python train.py --norm="layernorm" --init_mimetic=0.5 --decay_shape="linear" --final_lr_fraction=0.0 --dataset="wikipedia_en"
Each number is 128 + 32 x the weight over its row's rms, rounded and kept within 0 to 255. Layers, rows and columns count from 0. Numbers have three digits each. The size before them is the row's rms in percent of the matrix's.

# layer 5 MLP down (transposed), 320x128, rms 0.105, rows 128-144, columns 0-127
109:141072160126157074069126090114109097181213103127127169137092157185098104101110108097109105096159133149103188226125153111171146128069172096153134128186161161147143064118127093068140099137101069135071101135143121127168168127156113166155128113090102120112132125085152187123139151138161119139139130057135085102160128144127147139140099113140182114128099109140092115112168121185106147128074
104:109176130163135158101099143087162170153167123073149145157104147172157126123118144117042163073119129122140124142122127128150197149156062137134160168132132102087130105137098154087134155050088123096141077140203130102103126156138151105099161144142145115117075149151181128115112124159121160117073108159069123172097157174152072095049129157089095158128134137111202123115144112141064160087106
105:124115166191079139134118120179133153089134140157171109160126145146222130146151188096137118106155153173076147051114095134122101115095123135083094096155105090169126121094113153097118108120150185162114131112116134104099142145097180157106137135125150173095106095174103117186130070105131100130112139089138173120133071132192138118067126089130077121170108211105094110102157099173134136205109
110:164086125162160120156158115098110112149124108127125105133106149157160163110137148169118075178175123133130085158118160134132117086110064103093119070173170110123112118138113122085116148078135123101059086116183056092110140116097207142119159234145137113094078115120162148161134110158129168165141146180086102217112113131150166144169111165133175103106084145146107103137113070117126118090166
094:160117104154158074127158138095087070093112140099150109136198088097139050107084118152156095120203149153127140128084113151151093205075072086153143164125095093156160125117127165112133148079123188126087103149154138105093145135153139073085131112116157138139105144113102146134123114166141100143105112141146115123127109243136115107156117157111116157168206167110165144120084080148167175138128
099:100132146165098129130108081173107128149132110140064130102115131143075113090094066101116183143134140163145196156123086168071075100169177164100197159162098103143144143148169169101150137136095137146098221113129144154137162124100140199081159121099115085113123133148129147144150123086114128132137173102139154103087094087093166102202147068145060133132148109163092127108100158156171119106098
095:115136196161158167170077100134092139138151110122078175132101107157104170140098093142101134131144155195154074152181158052127132148110101119138186151145164099144082180163147129119056068135100141149138177105178048120115143118145144066117132135115127152084138114080118140171145172183105104178127152132140109148111179114095150136137091122148069097126165126127139138093076089146116120092063
104:161097116099143120163134057118094128127137154155107100128123115124054179129126099147132078172146086163204124130130082074132098098097122106178107129163119155138143123157123127173043092121168120121079185098117111131113184107122138155108124126101132158114100122068173182106103110136105122132155096191207207102105143124164144132174187147096133082112149115075114133150110160120137169123195
102:109096108142140170111130158147131124192162094097114115102094206144099087119159112143126127141196068177102143159157091156132140148147141092104092178128160090120094113153137080145093121143103141139124142101106162163170141118136087108142150122070160123158178148151109096150078191115074176111138147156185103053137113103127148138103095112110092173094172116126079190162060113131093130178058
097:122147060178107079131153138118108119099160125120191101129092078128153066094114099137109134100092114167157146107114093083169062126146105116112064120104169106167134165146118131094154196134121183092104150141113136110069143105182105121143141088182171157115151141149125063153099117128097131080155094102137131194136120114152160162185152112119101176159135157070150146126106173180090180196124
087:127107152103125144116080109107059114175083116163093071174124156130158137137076117190165162121120160134126119157178153089191098119167136161107127074148120069100136143042128147105155097103138143060121161165071147104118171144146095138072132132167124120131138067149147118196169114123154153136146161069112074133164135124171160095128097155066104160154085107155163090109143119145109101161169
102:094171127133167097134086105135091156173164163125055092100144093121200116141058115114123112120095147161119114142071174062178110112134174110108139151143106157201112089141105115066092105131147174122139099099106117088117175146154109076147112135136115092121184082139216184135113080086097110126154131146105162092169160113165168120126111174123179133129113138110163129084166131159118100137180
091:099147148173121082163091171095123078122159057113126140117098076161090144080156157083107098081147152101168169149114143112091105174176100140092153169128166129124122231124152151170134099163143147136144086125117141133134110185120115107138084113121105146141153114143053127166181098118159125154130148074140067159141109161083121145130128099185124159077081107198147094140190072116129130109121
097:131152147140095125136188097188088153130159113109070078105097061121059195073136093128109149126125169141141114127152115108128126179076100135165130127134045173153196127180118144126146113135131131134098176135176104100084110125177160141074116156170088138112098089160134092116076111120089126123068147121184153170137118094181144145168119151140141114093134108121145107175104175069180152141097
098:183194127093141157159153119181152166110172151046135101176084133128201120158141150116065117069118188136104127162113130152126135122123153168149114115088131136134151147088126127137146143145158123072131114076131106135092098193191129115147154115182113145108114092171115104184145154050094138140093054101125080147142149152074122060103099139119085084144110099111164111089117176136115151124132
100:150167141096112135128065120148132130085130149074149153175094142143105162179182113131098093128086121116152126082093151226099109116153097109082120101129088072114167170129116124058162101096115133125091141166143120146137118078157193099124098102213101137184146147138138123058150162103132084135121099223133128143128112114139160190120104157114141108163063146155157135132152160138089099139106
094:126167123138121160127137145149139185125132126151163129111107169127143133115207042160124103131096160078139121134121146122123114135125100110077173126106141067168118185124106057139109093155129116168131128095145118118129126134088106106144053102121062094127169155154165107203116175161122102124090128100109156096179205092169179118153129081116070093155128198124147097145042119111150126093124
# layer 5 MLP gate, 320x128, rms 0.244, rows 129-145, columns 0-127
114:121178152154166085130183137087114136150139112122147128109067114104116107221132093129112142185095142120111152118077102205163146102109136173162140168081127153118145114137087096113160124110108050129171096101137131129089194181179110202114111140149065171112131159141144145101097109161125161216123161159139111172119144145101124151149134186080112176148174118136140082108123138125153160094105
100:141156113136149107175148042120056116200103177121116113095117125139036148176115116139150123162133181119125137084141101132091136092085118142153176079108153151087122100133193133140188110147106160165130082147141091095154176129173124153144061103156164080173137164096150045141088127133137098108124094119095198091156123147138120130119183116142133124151106150189133111135096138105101132092105
105:094146154149074154124098146145148089113143094089125169112130153168093142152102125175142091121159137080088169105089107169128209102068123158125150182147103160164120131140077066105161070063093119056079063087140123106113188123120107135127148107142160111105114144148157144153117104142059144116110110106171115094108123160135127179149086058157116083077185102159098140119137151169121159121150
109:112181099149151138086148166152173136158125115099155152131115160095138171083133129145116162116170122118143124122124179154101111130152157136067180094117147177143133162185199143125131107079124165125165140091107168127127146160181165129185164154188116163170140126156136122152151184146160152167141148145110132128164161164118092199140102086050177138215171158125046117145098119159094087131129
096:126144129115125144076072145103155112161181085124141131104144088050134136146137142155100135143146096099153180181068190161077134160102129088109104164114065131128150152173091189082106129106115127086119094131101140084153160188090144157100161147202119160114099166163106199119138131108153089134111113192145116111162087136159176146159132121128145156111203117143140117168166096120118174068124
114:137132124148164168078093072130169173109154218109126110137124167139078157077149152198093135171150131072151136096128100127165182142133148147158098143139169183155165130131206097110063087111160164109185132130126103165153136088170133097162135144191121128108157158121113158187134080141112136054156143152160150149102109060165181143144104112148150115178104145125127133087124130137132127145171
112:153116074138155114131099106147086141148075149159130110124128075160152138145078137160121158138141142145137176159134138122119156153070085081167153119110097107050132112140115139191123091145070136158176116162096100134190166117192140065146143103135170082163163152136094123184094088109173133129088107148084077126108091113115139122091173098170171190132151143129124228073102101101122148114119
097:135085162158123139119128143126160064123112142079159164130054194095144154134164094160121122117206139114144138095121111103086116139166103103137109124136104160109092164128164090144143123093098091108170182126094111177162163094160120112190139122132079138129143179088104118160101126153112142142116134073076159106093106105136138169122116116106078206131128141075067121145120103174189017135133
091:174116082149131113194135077126135099148194053119083069172139138117101144132156107108103131144167109098114144154081128216122159153136151165150092164113143123083148059114127119152134153105173183171119105115114115081145151124112116132141116101105178087152159231140148190120136155147097125077142102154120093141179132127130139068147060125122128115163116097168174120182141154113105101162104
099:166168156117119139069128053104145158092146061128136122154138173145161140164035163101120209091130127154118109170163127166136079143116125099126089075181123085087113106097093144143127104126156129112094117105107088102144108128082125121087148118155119167131093096100111189073188119147150104100143177123142054133120134129141133111124092140046113149166161080130096143132150096130188139083165
100:055127127124126189177116184106140134135128178111104127130097144137167087144162092122116119115152099101068100130126167126131144135171082114115105129141133121115120107122137145167155138121153118186121121120157051117121126104166095219134133132190117162174128141118148212117147089151056116091090180156148094133104076105114083084099055111192159104106153100121115067099163148151094161072139
102:179102214200186102139082203125197122197143103108122120092117115131113105097132158101111128114160171119112140104121150151094138133165108176113133125142082137153103200142149092090120133150079136096143179070094153130141128160119167143155153173118134125163157173124098160145143148172177098137092156088133107188127148170167190146178171120099109118115090137158126107141162092070089106098130
092:178105083120077101148054134149143112074162176076103131134154073149114169131131139107051101177121097107110120097141095127143103169125110169161114173112168110139157111140151138129110109140032092132165131127140147115186142077093132155106159153140166079114159116137128126181147080131139122115113151090193121120114073080154106164174088106125087133074153124159136195103087100098133103169190
109:144138160140163095154199123131120159168104124072139103130134182149080121140081111122160085140128086103183156137078079131148124070101084151168166131148125137119084190107153117181080040106160168136115181128139117189223136125146124094166114165114110112138155117130154157127141129146154169073120146150175087162166162182136129143189164142104097093082136160156109139163120102104170119119132
103:117145101175065190124078153123111074097151095124136151179127154144179173136083141117145103112149108118112174154126145205113120097163106112094138077140182146204121087142128160140102129123089202143149095154157130141146181092068092123066103143113077130165104129093120127153159114151091149148120105158099071164128089121163084090136045124131135097075094099131145150175144141176092146118121
095:117138116170141160134155172157088131151136114122120142092112111140134122149123097178130111165066130123109114135137156195099142162134138116087141133044186089110126108083195091099105135131091198111101122074110141125137178116150121147148083196127169128132110095164130046146143175128152197112126142115100157104184096127120177145103142126132073149126149150095051173169175120131140174054165
097:142117116165157153095106126194140133160140145112147133125094165110148178164091081103169093101124056179130128108136142094101199104107120118148170137145168195129139185071128206159071129096133123116162126108149144117148125176183127065198158166146140104157150133134101139098181162144117178058127143148091175154140131108172142166158157122167141146145147134121145170096170144132137181087076
# layer 5 MLP up, 320x128, rms 0.262, rows 129-145, columns 0-127
106:200142098141126052081130074072110134121146118180154141056136124133130161077094140112125142121138120113101118132095104107115143107143074119133077057103106119107068169092166094105169139121111126124164133161114107108169092078126089109064128146107120118109101132071091134165189123187122108138130193144165110126078084137119138056154083106147173102206099116152157127100074127157134115130099
100:118158107138084109092133138119165171089202076135107185104098115111146112137122073129132169157100157118093125037126139104156136048151101139123136121085173108083058116119128164151144128138147099136165089123194151100120149100154075143144185097115093085142149112146105070142111086095119178164104164130140103089134134108178141101110148057147097109096105130086127062079112133131175189130124
108:143123131091143135157170109128140106155087114109160075054113141076118059111112091089173193138109113106156115152134160096141145127081148080066072151142118077157152126095117088141141192163191162164108136110129154136092096166133167111150184111140141136082179132150114138145182159149165129118127158138057131174170179132114178116111108158109157094087091133132150117092154103125124126169035
099:159159136152061131091186152148127087058170151118140153107154117141100094103101165169145094136144158059116062077151089175126127137086121145134124151095163135134200140183168097098119139122107101122054137090145135094092150094155115114077106153140102093138178148094152100120108079151157140132155080085142126085089130143138100124106097126108190103131135110096138150174142147217094175069142
104:112081084117088154152156144145128078169169167176108176134150114128128049150140122127174131167165097148134085187139124092156117150161126147156087093168187103132144198120168125136206174099154146066136117154123107132133094141140121144135136123128138178143094106196127143121118140177168134131134154159152111143090206134124171104187102164181182080131102176120094132116143146206136156127162
099:139117145175109154180098134105164181172127073150146158101094152094159102128078082136085144166129143155131120125101089141142167117171115206190169121176136145155102205081168157125131111127174100119177101090169169142114160103177179148145111104094099164151116167118151135211085120165123152153143153180139123105123164107185180128158112108136063122127119116137082168109116142153136143077169
104:157082146116183110093092135119147136092129143141124118147111132131107098116176154153152116157140097123128142126108099111156147180238129162137148101170078139098041168204124086117160095068145058128151128144116096069111112104105168172133150123146081159184105144088131133109132128177100129110164100080102074183057169153082136092133074135100090149124144157162159099131155091116132117130118
107:141103110099090122176187159110137165113117142113099147099136126080188123104133102140060076100098207165146143129138138117110112177119160122131106102143134162161096105130112085168142197057122102119105127163137131157138164177107133213091116136139127103121126144162151151115123156115095138148089184167176172127133136174095132133132122192138211120138115117085131085120227152104124082072155
091:113137141124107061154096120105099096129095086146154153139057128075157055129086110185091138129130162133131156099141154029171157135133116147140118164160188131124185166156107098157137114131134140167135170111120169138091135143186086133136222077101150161116143128117108147131197182134152101115081096127175074100148167129108154120090151086097127135108102096096115137095106111158143103183088
090:119102175176144138227180102123106139103117148094119113107111140143130126130184124134153101107188123147165164110174130099141103115174108105167139115181153166105137104197154087122189165118135143194107157136084168084111124104096068146135128156201101104118157120119138171137158087167097117110092125153122173085154110129183142101079149161150146176121091165147113082163205094097110179124119
105:124122142088140104139126205122150193106157116125109182069072129094145070141120112105098154105121131131125122102091169141116083140141163105085118158106187120094095089142128184129142116125143160103132168099086145116085181134093113217128081166115098160198143101197131138123122170103134092128093120166111115083111105098144146074119108072164121100187205114179144121138133162104120126086178
086:185140153141140127074119175192180163159099162141185124123154201077130137167139112139137106163196056096099140112118079124107162098127080143120176096146110142167067136134095139144145170075112069103108143091138120159124083130137191118126133140086150137136141176133148076140077146131145139085115146088101182160163128119187050165115106133082148114179108177096116110109134109118129148138094
091:119109098119132083082105158049126155110132112177172157106156143047132185153169119144101146117135100158184121150106121128125171129128135138128118090155113104095159159098087104163088118216120088137122128162114148165156149103091160171200181140114086071128117165159083136120120139138128071147134167180149134102091093193117098123156132108097125071163113165094065118052128128111116164131166
101:155087113123147106155139152121174161125123105171130069153120125133093075145146118108112106133084148163136112080122133106080118168094129112185078160145156111103059142132138118142128132157128126121093100108214106079104049152093116142128143074084119138147099148163172078044096105098096140152073120192125106101115166102173151177119098117157110105106092130094039143056104157157146134122123
102:116173140103150144177084116157125116120109145117119123189155176180081167145105166154124149141161161165147145122125170096126138154142106127118120124091107157124111144161185141041183098104104167145145060148147149169106147154082194064052159137130106100119104112057147107099139153126121149176157095087114161169124165068138105124142134162113149061169074119143091146099074123166135107076131
095:128138164136150129122068132101158171131127180170111114155064140159100121114135207114091150117128162075061085146127155154157103149100115127119086160135091148144142100151075126129101131106134138080166099108189124108104092104140154101138112136081167111175162169111081155099067143182117094076063103110099150146072139140128112151088117094173156204120111089144154198153142115065143110083097
096:182155173102164042086099082118149141095127135115140144119138142090151098119198119134106119156187133137155146131098123129142179144156147139163121132174146144132174191149120153180139093088170091135137085139155129142206084178147163123136163192158162169107155140153065133113147102131139145143110180173168171166163088175136122121067111173135084131102133122124139106140192209123130119160103